{
  "n_layer": 20,
  "d_model": 768,
  "n_head": 12,
  "n_kv_head": 12,
  "head_dim": 64,
  "d_mlp": 1024,
  "vocab_size": 8192,
  "activation": "swiglu",
  "norm": "rmsnorm",
  "norm_place": "pre",
  "norm_eps": 1e-05,
  "positions": "rope",
  "rope_base": 23500.0,
  "rope_fraction": 1.0,
  "qk_norm": true,
  "attn_scale": 0.162,
  "bias": "none",
  "tie_embeddings": "early",
  "parallel_block": false,
  "extras": ["local attention windows", "gated attention", "a norm inside the MLP", "capped logits"],
  "init": "uniform",
  "init_std_qkv": 0.0149,
  "init_std_o": 0.0,
  "init_std_up": 0.0149,
  "init_std_down": 0.0,
  "optimizer": "muon_variant",
  "lr": 0.0169,
  "beta1": 0.93,
  "weight_decay": 0.0037,
  "lr_head": 0.0158,
  "warmup_steps": 0,
  "schedule": "wsd",
  "decay_fraction": 0.625,
  "decay_shape": "linear",
  "final_lr_fraction": 0.0,
  "batch_tokens": 131072,
  "seq_len": 384,
  "doc_mask": true,
  "train_tokens": 1084000000,
  "steps": 8271,
  "dataset": "wikipedia_en"
}
Each number is 128 + 32 x the weight over its row's rms, rounded and kept within 0 to 255. Layers, rows and columns count from 0. Numbers have three digits each. The size before them is the row's rms in percent of the matrix's.

# gate: layer 11 MLP gate, 1024x768, rms 0.178, rows 479-509, columns 64-127
# up: layer 11 MLP up, 1024x768, rms 0.19, rows 479-509, columns 64-127
# down: layer 11 MLP down (transposed), 1024x768, rms 0.147, rows 479-509, columns 64-127
gate479 100:156124130108135104148122188177097118099076141036131101139147123108074170110127148111086140143125071148150116137156167097118167135161154143115087112116198106117114125134111162056145100160137087
up479 103:038179129139142170090107102089188136165133072150040178136115127135172078103147113107105134095161110119100115131179119164186171106054091057107123111140106192154069101160139107091124089143097147
down479 106:117138066108200137186057053092128144167145133128124118128099140179125098138125082095127094117125128129150145188104147155144144098115099118209117144106197201146089116147180086078135095151092158
gate480 096:175122090144109128067105135101139146132142101104089083096148091103070100177118193121185165139113145130128125145132107137078140116154150092122110068108114161168104142112152159125168124126144145
up480 094:145068081133087128129068116082117131151159113141137178106088088141091165149151148177138138130103107169158116132103130134117138125117123133106066165110169159132130115170108145150099089100173115
down480 098:181116101174186197147127147136119136136127169100132129143124091112131121153140143142173085142197137169140120105128130147151128159088129187132156107139121135140184123113135122106112145188161134
gate481 099:173119114156134152140142124121153092176116083128159110121121093126143144096131057148164169152141063138147071163093062126148116101137187114168103143151122115108152129118103224162108071136104159
up481 100:151129158131100118192129138095138200157107100161103079053144112112108077145197110119191125132135148105110134115106037123139089110157149124108127113192085155108185108117095154140100077123145176
down481 094:170103097146140159075153116171112133158132111140174097101138103128042113118077156110142141136168138049182141171156128094131102108137132088116153151167114164126117115172210168156123127163152160
gate482 096:138118136097152086124094106103079120175123117135154093101118101147056145165145200085151132147092124156137145132197148134178130157077106096082157061151155064108174125190129118213195104100119192
up482 096:164150088115124128133091105082101132134137114078144095170146116129197103180085136122157116168146077204123168099122130144146105053079142101094114169172094153122079130082121115132103109123113136
down482 100:129095104068118208140097167102096203139094129123159157129119190128138126126108158114108085101144068101079110118118162104149171121112174101120123078102071156121169104118098186159129145116104111
gate483 103:150140135155126123163186160076133109119169126134173145140109139051183122136143181122126140087153107195129087128122144129118111108162120121079121146113113121105133142111091126163133116100190061
up483 100:130120146116074185119128111096143133111137103134098116068110098090086146152150185112128122090151152147166137123134149145152065087092088051149140124139151147166186074156121079117104063118119119
down483 095:141146147136084104153101119137180076167136154163132067116185099107114140117113073138067161145133100132059131173139114178139067123074132067105162128157143133122156093166120124134136138156136100
gate484 098:127091147141148101111094120076103148130070164058114095094121167127116064108086146190190156129132124138073182149107110108176112077112187117120086077171064152122124157092121124146107169178129117
up484 097:117118103131144164123108121055064121182098127139114121126132185122114105146067148128095181115148100147086165095148124095163170131102093159104102139103078161118054137074146118155104147151152118
down484 095:140123125187124138059151160122119119173126088152171107154138067160117073141056114107102088072069071122123097161107093147126144175176099091154123109140132174155031125189223120152143119106096169
gate485 101:080153070127116173186094168131014157143128078136119121150174082097132124116177104060137118122128065132097084147158089101149112144119098157194090146140124152121172175198109103141142184116148071
up485 103:140161079128131107124127149151126152144112094128114100118128080112156155169134142108096148165147158128126163105144146120144228140150120137235212121113102115147109138122058079194117163134163128
down485 099:178164085128124179137101122092131164141147174172138080143111109099144065188122141199074159143128086108141117104120139102141100082121138125142085150162171139126106079140082083104074111192131139
gate486 093:110152167110135043184174130122121085123145102144151143130137196075139151119142131130119122132092161153164098202127088132205145182071116077135147113127132166106066131121151175168091093123119151
up486 094:131107122174140099076172116112166162128151146088112096117139174069104073144091150109137106144153127122156102147100085185133107118115057119120109170104149139095135122168130161134142113123110149
down486 096:145142143102108147104191148109205156030187150098122166118153166119116108160183129092142128124116137085133098154179103133162132096102102099141140115080142085138083137124107165146095089108160157
gate487 099:114161069140100137135122114131109109107157104148125066087170104147169117180122080116153114198190155150120127147122161118062139088103184106140135119082112135197149104101090097190098133132169154
up487 102:051098164133133097119137125143126120199125144187157171023135139148107156156163142139233148149137108130122113120144157160114129112107121196152132112158155140122116102125130135055117124131054161
down487 105:088119116107166133156145121098167155124103145178143144110094151129150166062148161116142160103132119129195106112113116184151071145145055124150107190168136145159095056130125198128163097111076155
gate488 098:117100177130101183115111084108133135089109122176048154123150089115165128085111045148111143112170109129182108137110064125100172075178191138114159046120105144098081154136058139097123137161113133
up488 099:095122180148167160190161139124130136188137180112188172127116099100141072077132176107153114093185099152231133155170168162088115157064112119141140103142133130139155168177159111142228110185163107
down488 105:133148151121078090179112137153105129127061134094127130090180097121108147088105103126083122101186136150151158102121069144099102127139088091117144130201142070055132126095145075093123093118147139
gate489 098:131144128143098136075101109167157142110090097079098084138137109113175177135116095104089140171175148150128143137145102124180173092079130086142113176061114110121131166149097127094150126165110122
up489 098:160174160092118092098146137101154084126140120133120114151200165092089092081157173092144185144123093109166126075158118087061083108090105093134158103081197136094147110158171131152159106183122151
down489 102:144126170168096103142159089177148123116123151091104145098129130143103124073182133082136166159102151178158164182117081134105174160090100125085134170092099097188130185172106106122154093174127036
gate490 102:125074077084149104130110143080088153121108154169152151094143137148149048169077106159113122137141148103126150151138136106145094146149120067181133099152054079130146129123171124166102164143108216
up490 100:124134145122083155152158162159121103097156130118203141142196129089120163142100108161154108108065139130155127153144126161193147153173140099132098130146059183168131170168164142166133034179102123
down490 104:129153094103108135190165114148188159149097165053113128124157104085107131143095121150169103102107143177102090134113146125066079144169103101112140124187110127165167165170154136164119124094118168
gate491 101:165150124169160109105118134119165158129094115187209118158126062100162151148110181111127076102138132079126081180099155127020124092165162101016131121149055079116108149121150146132121170116096112
up491 097:155139136172172070116132121167068120100140069095161178115167109140126073146076137136097165186155095176164116160129125104102134101088150099105164168168180094171091085131133153135091106110146108
down491 103:162147132139101068134122171110139133185166130176165100157146153095165103124142159134123061098143108090181080176172143078070124128137181206100138124087183137102138181134143129139189144128101057
gate492 101:193101115168195128132097171077121150085129089113145122125115137123165107160163082164144134155110092134123146125110147114106164108132120158189111090126173132150118124118158088157143111043167130
up492 099:109139159140089114115159159125127106103104120091108184099108083125125107108110147099112122208110124137078123105194079095113120129152086131178122158106138106116121105153166157128130134121085125
down492 097:106123138117178178122093176103107149109172136132092142089134068182091125124079102126104155121182107173162150112143107127113149158101158127042138127159160142138167117159126106175170103183131100
gate493 093:184123136128135091140067124176079131160139119164147171140153132116142109137090070235133145126154151116129125145118136173163107149202126133149142151128167139057100116078156094045154143117166140
up493 095:227122111121160152087129107103033145114112166055159114127165153098147114100108147132108109128134104197129109091070129128059121135111133091098154118094061130135099168086114117134134124087177120
down493 097:179158144149176110192147133103083082103082104114080066144155135069124091147166133111150134149130125120058082110164157110111110138182109155172112165090138144164109121127094137181140180135141100
gate494 096:097149110096123138182149119106116209141151166155149171108091132100082145102202149122125100115161112174132127141131136135168148139118077165174112104175146173141129132138128157142171076108120085
up494 095:152074108135079149156135158141119101086073116116165121126153124132096086132120103195125139116108166126146146148100070127132139160185153116145127116191148115159184077178091138120146107107085144
down494 091:141060153089148176132114111170143204159124139081123110162165166070120125147126163084102111120109125168127180214161154109185116234173137116100093128103139084151112107141142108117105143077114124
gate495 098:135150107122108124104096068192097113148113137166173178109128109110162144155150098097069114152104097144107113165160070105093113113128111103114147115128056140123116131139116142099129190086142154
up495 112:114156134104124196166066104132076179171121189162145160158123153153144108093138132138129169140092139176157103073178097146180141152110153114148122053078093107130122137130108119067119162064110119
down495 119:183151130078149153104127078162153115161104145197179110156115086172152110179117123132081146187113138183097091113139073175110087038145091101155156121132116119184160133121180143112118141100103186
gate496 100:113119110176128117085155152090157158088172087108125112153115121115135099126103093182093079091086108097162105123182135123198100118135141128177114111104152118046109155141134102090143162133121125
up496 099:142103101098110126098052113112111117107094110082120130096128126077110118099198126139142175177127095132129126176155132163107138100129162128152127121172091157112203099116139109079160101076099137
down496 103:125147156141107086135104128065159130140118061141107120146108128112096072152129143178168102124110078102134133107154084081153109153119169123133099089173099155091151167094147137069137107083074150
gate497 100:125142074110157169091138149168110120080154072075143168187092189171060166153161117161111150088172112061104137117103154115178109118140132152178120166127136094094103091106110068142113149168143152
up497 095:058174099153129157156055197108092149116184110149130174143125157105150138198156168128158082124092158128109070136124123105116125160099088168101130145077142122096132099094142163197150186122056108
down497 095:073081111102204171126098128083091102097168109118149140144154097129112171146170159205133094148132113136128207119128071153128149097115146130101133186121144126154148123146117118148149188136090090
gate498 095:183114170128084149106138138127087113131085107123103137116111115119194121150090118147181137107104106103146126100084088141136127065179130142122121204124183122144084122078177170133094171131140101
up498 096:088102126095119073111162166109106117137114104175150066131184058125127148105141106125110164123057123093110183115115125126175083104143140125157105114126081104094103058071168171136130141130161138
down498 103:091131144175160153121114134183112105138125184136165148154125148142142108176104114131154109124054123118123160120155090134098150090051125133113174071095067192116131161106171121098104129146138179
gate499 096:143122106159126204118126145138116080118108120113109139123172146081123156102124172141095099180108069150059165164107175135151128104098128164126143082172130120152091143153094117164135115102171096
up499 097:123111106109178109059108112137133165110089126073138092130146082111139124124141151120148124156141148128062124199120106119162135110095111150174145146148087089155105142129119104173172154152119153
down499 092:087093124101141186132182169172191227105113090070161112138160090102093152102165079120137112131107168090155124094142147139129126137113154132142174140146136105137128179105119135147119119125118159
gate500 104:110149144100160191071116088139140088176095138121065135116062122213163099086145131114086095108161121119128096121091071134145119108109149155145153183163105179128079147138186083175099156119124148
up500 104:160122100101138101120135142142156114092150078170115125086036131102171083130156119179132140131115054166056119074114136119135175114141097071132118080121088167106153125156139116084154093049081067
down500 096:198194156111141130198146173116144167119133140122156112153133144112134157123094110133147155102138121109139132104105116063175151153149104143115104126075063148137121081068176076091190125117113175
gate501 094:108143104107160156093119157140140142187104115173123085112185152042146136181127196126082153116125095125088159076155161111115131166179136182145146148118149134117107111141113134107150139145128113
up501 094:146113123131081161095136136108093122131168122126081133125104166144105144155116143097148089171124188080101161102131136066115133163165154094106091110104115155074074146143097113178151128117096147
down501 097:125083123139081132072125099095136139116200068139112055102141120092164133099138192151125137121136113111146189114153128104121128155123088168139096145142168178127107137134094107173148156178146157
gate502 117:113150090049157150152150128172146078138088152147145134128162093150144131182138133086053181111155137114076147180114129147049102151184111100122135147184143085148107128112148147132137109114172139
up502 109:127199126091104164090112179158138152140101077152136111136184139157113126169129127135081181121139109102131141181137115128122142133118120161163137091105142185101139120165140146102156113126133181
down502 107:120188113090127139161166130188129166146091117115082120090154184126140102197128057067118200161215076131094092139157118130119116170200120189129118110124118140088117108101137124109142151127168126
gate503 099:101117120116121110179108143104015105133125075140099104132139103170105161126141175158122144110095142107155168170132117085166072184134227136125141136130171102090133121144135065136089196112162165
up503 102:075148124119143166129130140140108112086129150120128108150132129096089127105132149172161129154168163115178122148121119141105133124162113179150100197190061117105142135139142141106096095082094132
down503 101:087114108135146134090124167178121103120148117149150128153170134179157078109175128121134134162105132097084172096143066147104123153133095174162171068141064152121150109165165109110125129109175139
gate504 100:191123147184143142172136080135131151138056124117157123139130146198151106155112144168156103147115101160130091155136084093086120124092073135099151170113171110141154117184156079152105103114101122
up504 104:128145112197182096153132185108099201117081153127165131131126125073112083121098080127090163131134110076129174142099124184117113117159183151211112136154120154099113073130122160132146157121139080
down504 096:124088158072102087148120191136171126082102153109130116113065132083130171117084103079138102160145119144197105112131111161120092109107114094104126188106053152125129122110088138125157097109115181
gate505 102:158147090156085059160144153118175085105113137135172123142116135107107101055132096099109173147135078188159087112177111149165127123109052137117124094152127131167063135122144112144174153191148093
up505 103:121117126161174171090101132131093105115136121084105060132154148096123103098132172105131110143160205110122107177115157127056119087130081166135158149124168127097190154126158130077120151130142114
down505 096:080149168076153106111199126168112132066099140105139164155097083146119078078124189080076133092117119149134125130094140097111078124161151149078119117121161116124132121105096140100105164128128146
gate506 099:143150134160179166072052119127076164133128147122132107108138068079136135141171102125118127137120113140123142130139177117151067098084069121141174176155097128121079117076164092155147110163099150
up506 098:091105156163141127124070093121117132144086123122117138121137122099056141153113144142120117102086118121160124102188106149133151096155189162143150087099153125139083124132088104156112092152148122
down506 097:088120181129172145138106153093126121167123130095100142163132144162102114095113172095156106135147165162177125116164150134181165183191124139164150119169153149082157145104143144127060157110116123
gate507 102:114119128167182118206170134144081084127119096106112070145075140235166156097092185083204100124146104070110190126163196142155160117122133156126082122160159135121090165091084161162158089159110110
up507 100:137140142132104174076158084108091090073184158077136100168075167155133137107089112138191149137073138173180172079113157143141123169218130133175117077135117059148158147149128150112136155162109146
down507 097:137134067150108075149165153100115109131151173103091153063126112169146105161130145094119122083103102076124140140131137166098076119107108146170146136107131148150102096097117097136125168120100103
gate508 097:118137109163110139095131084126147131161120178042133129141135135152130120082125118172054158171116113158106195116178146135107097101097195134184104166197120129134098114152159161131069095166177119
up508 094:099053143112124138141158148130121099144129117086134108097176123094094098117090135100155076152054102077161155148118113107103091130086070146114078133126105174132193161157089064106072115096091127
down508 097:162057167190147104190145105125117115153136123166135122154126160155159132137082133094125081164152132155109139123142131122086160137154055105130164138143094118163096156116152095138116124119147119
gate509 108:102142178151119148144178097116104148141161112136097086172165146128154094144072123180100120100096188140106183084156149181114090097171115192137084125120124156122156106045135145126141123052069102
up509 108:107129138058126128082125141147080100121109147128168149134150161092136169143088202151109103074111114136183186176170155150146116127153150161126112090124126161041219178057153099101177141129082123
down509 102:129164109110156148064149103101099152087137093141114131139107114127150124185083209153119106083094140128126128145119208104168148140154062184144106111143160130138156140108117168098105164105108170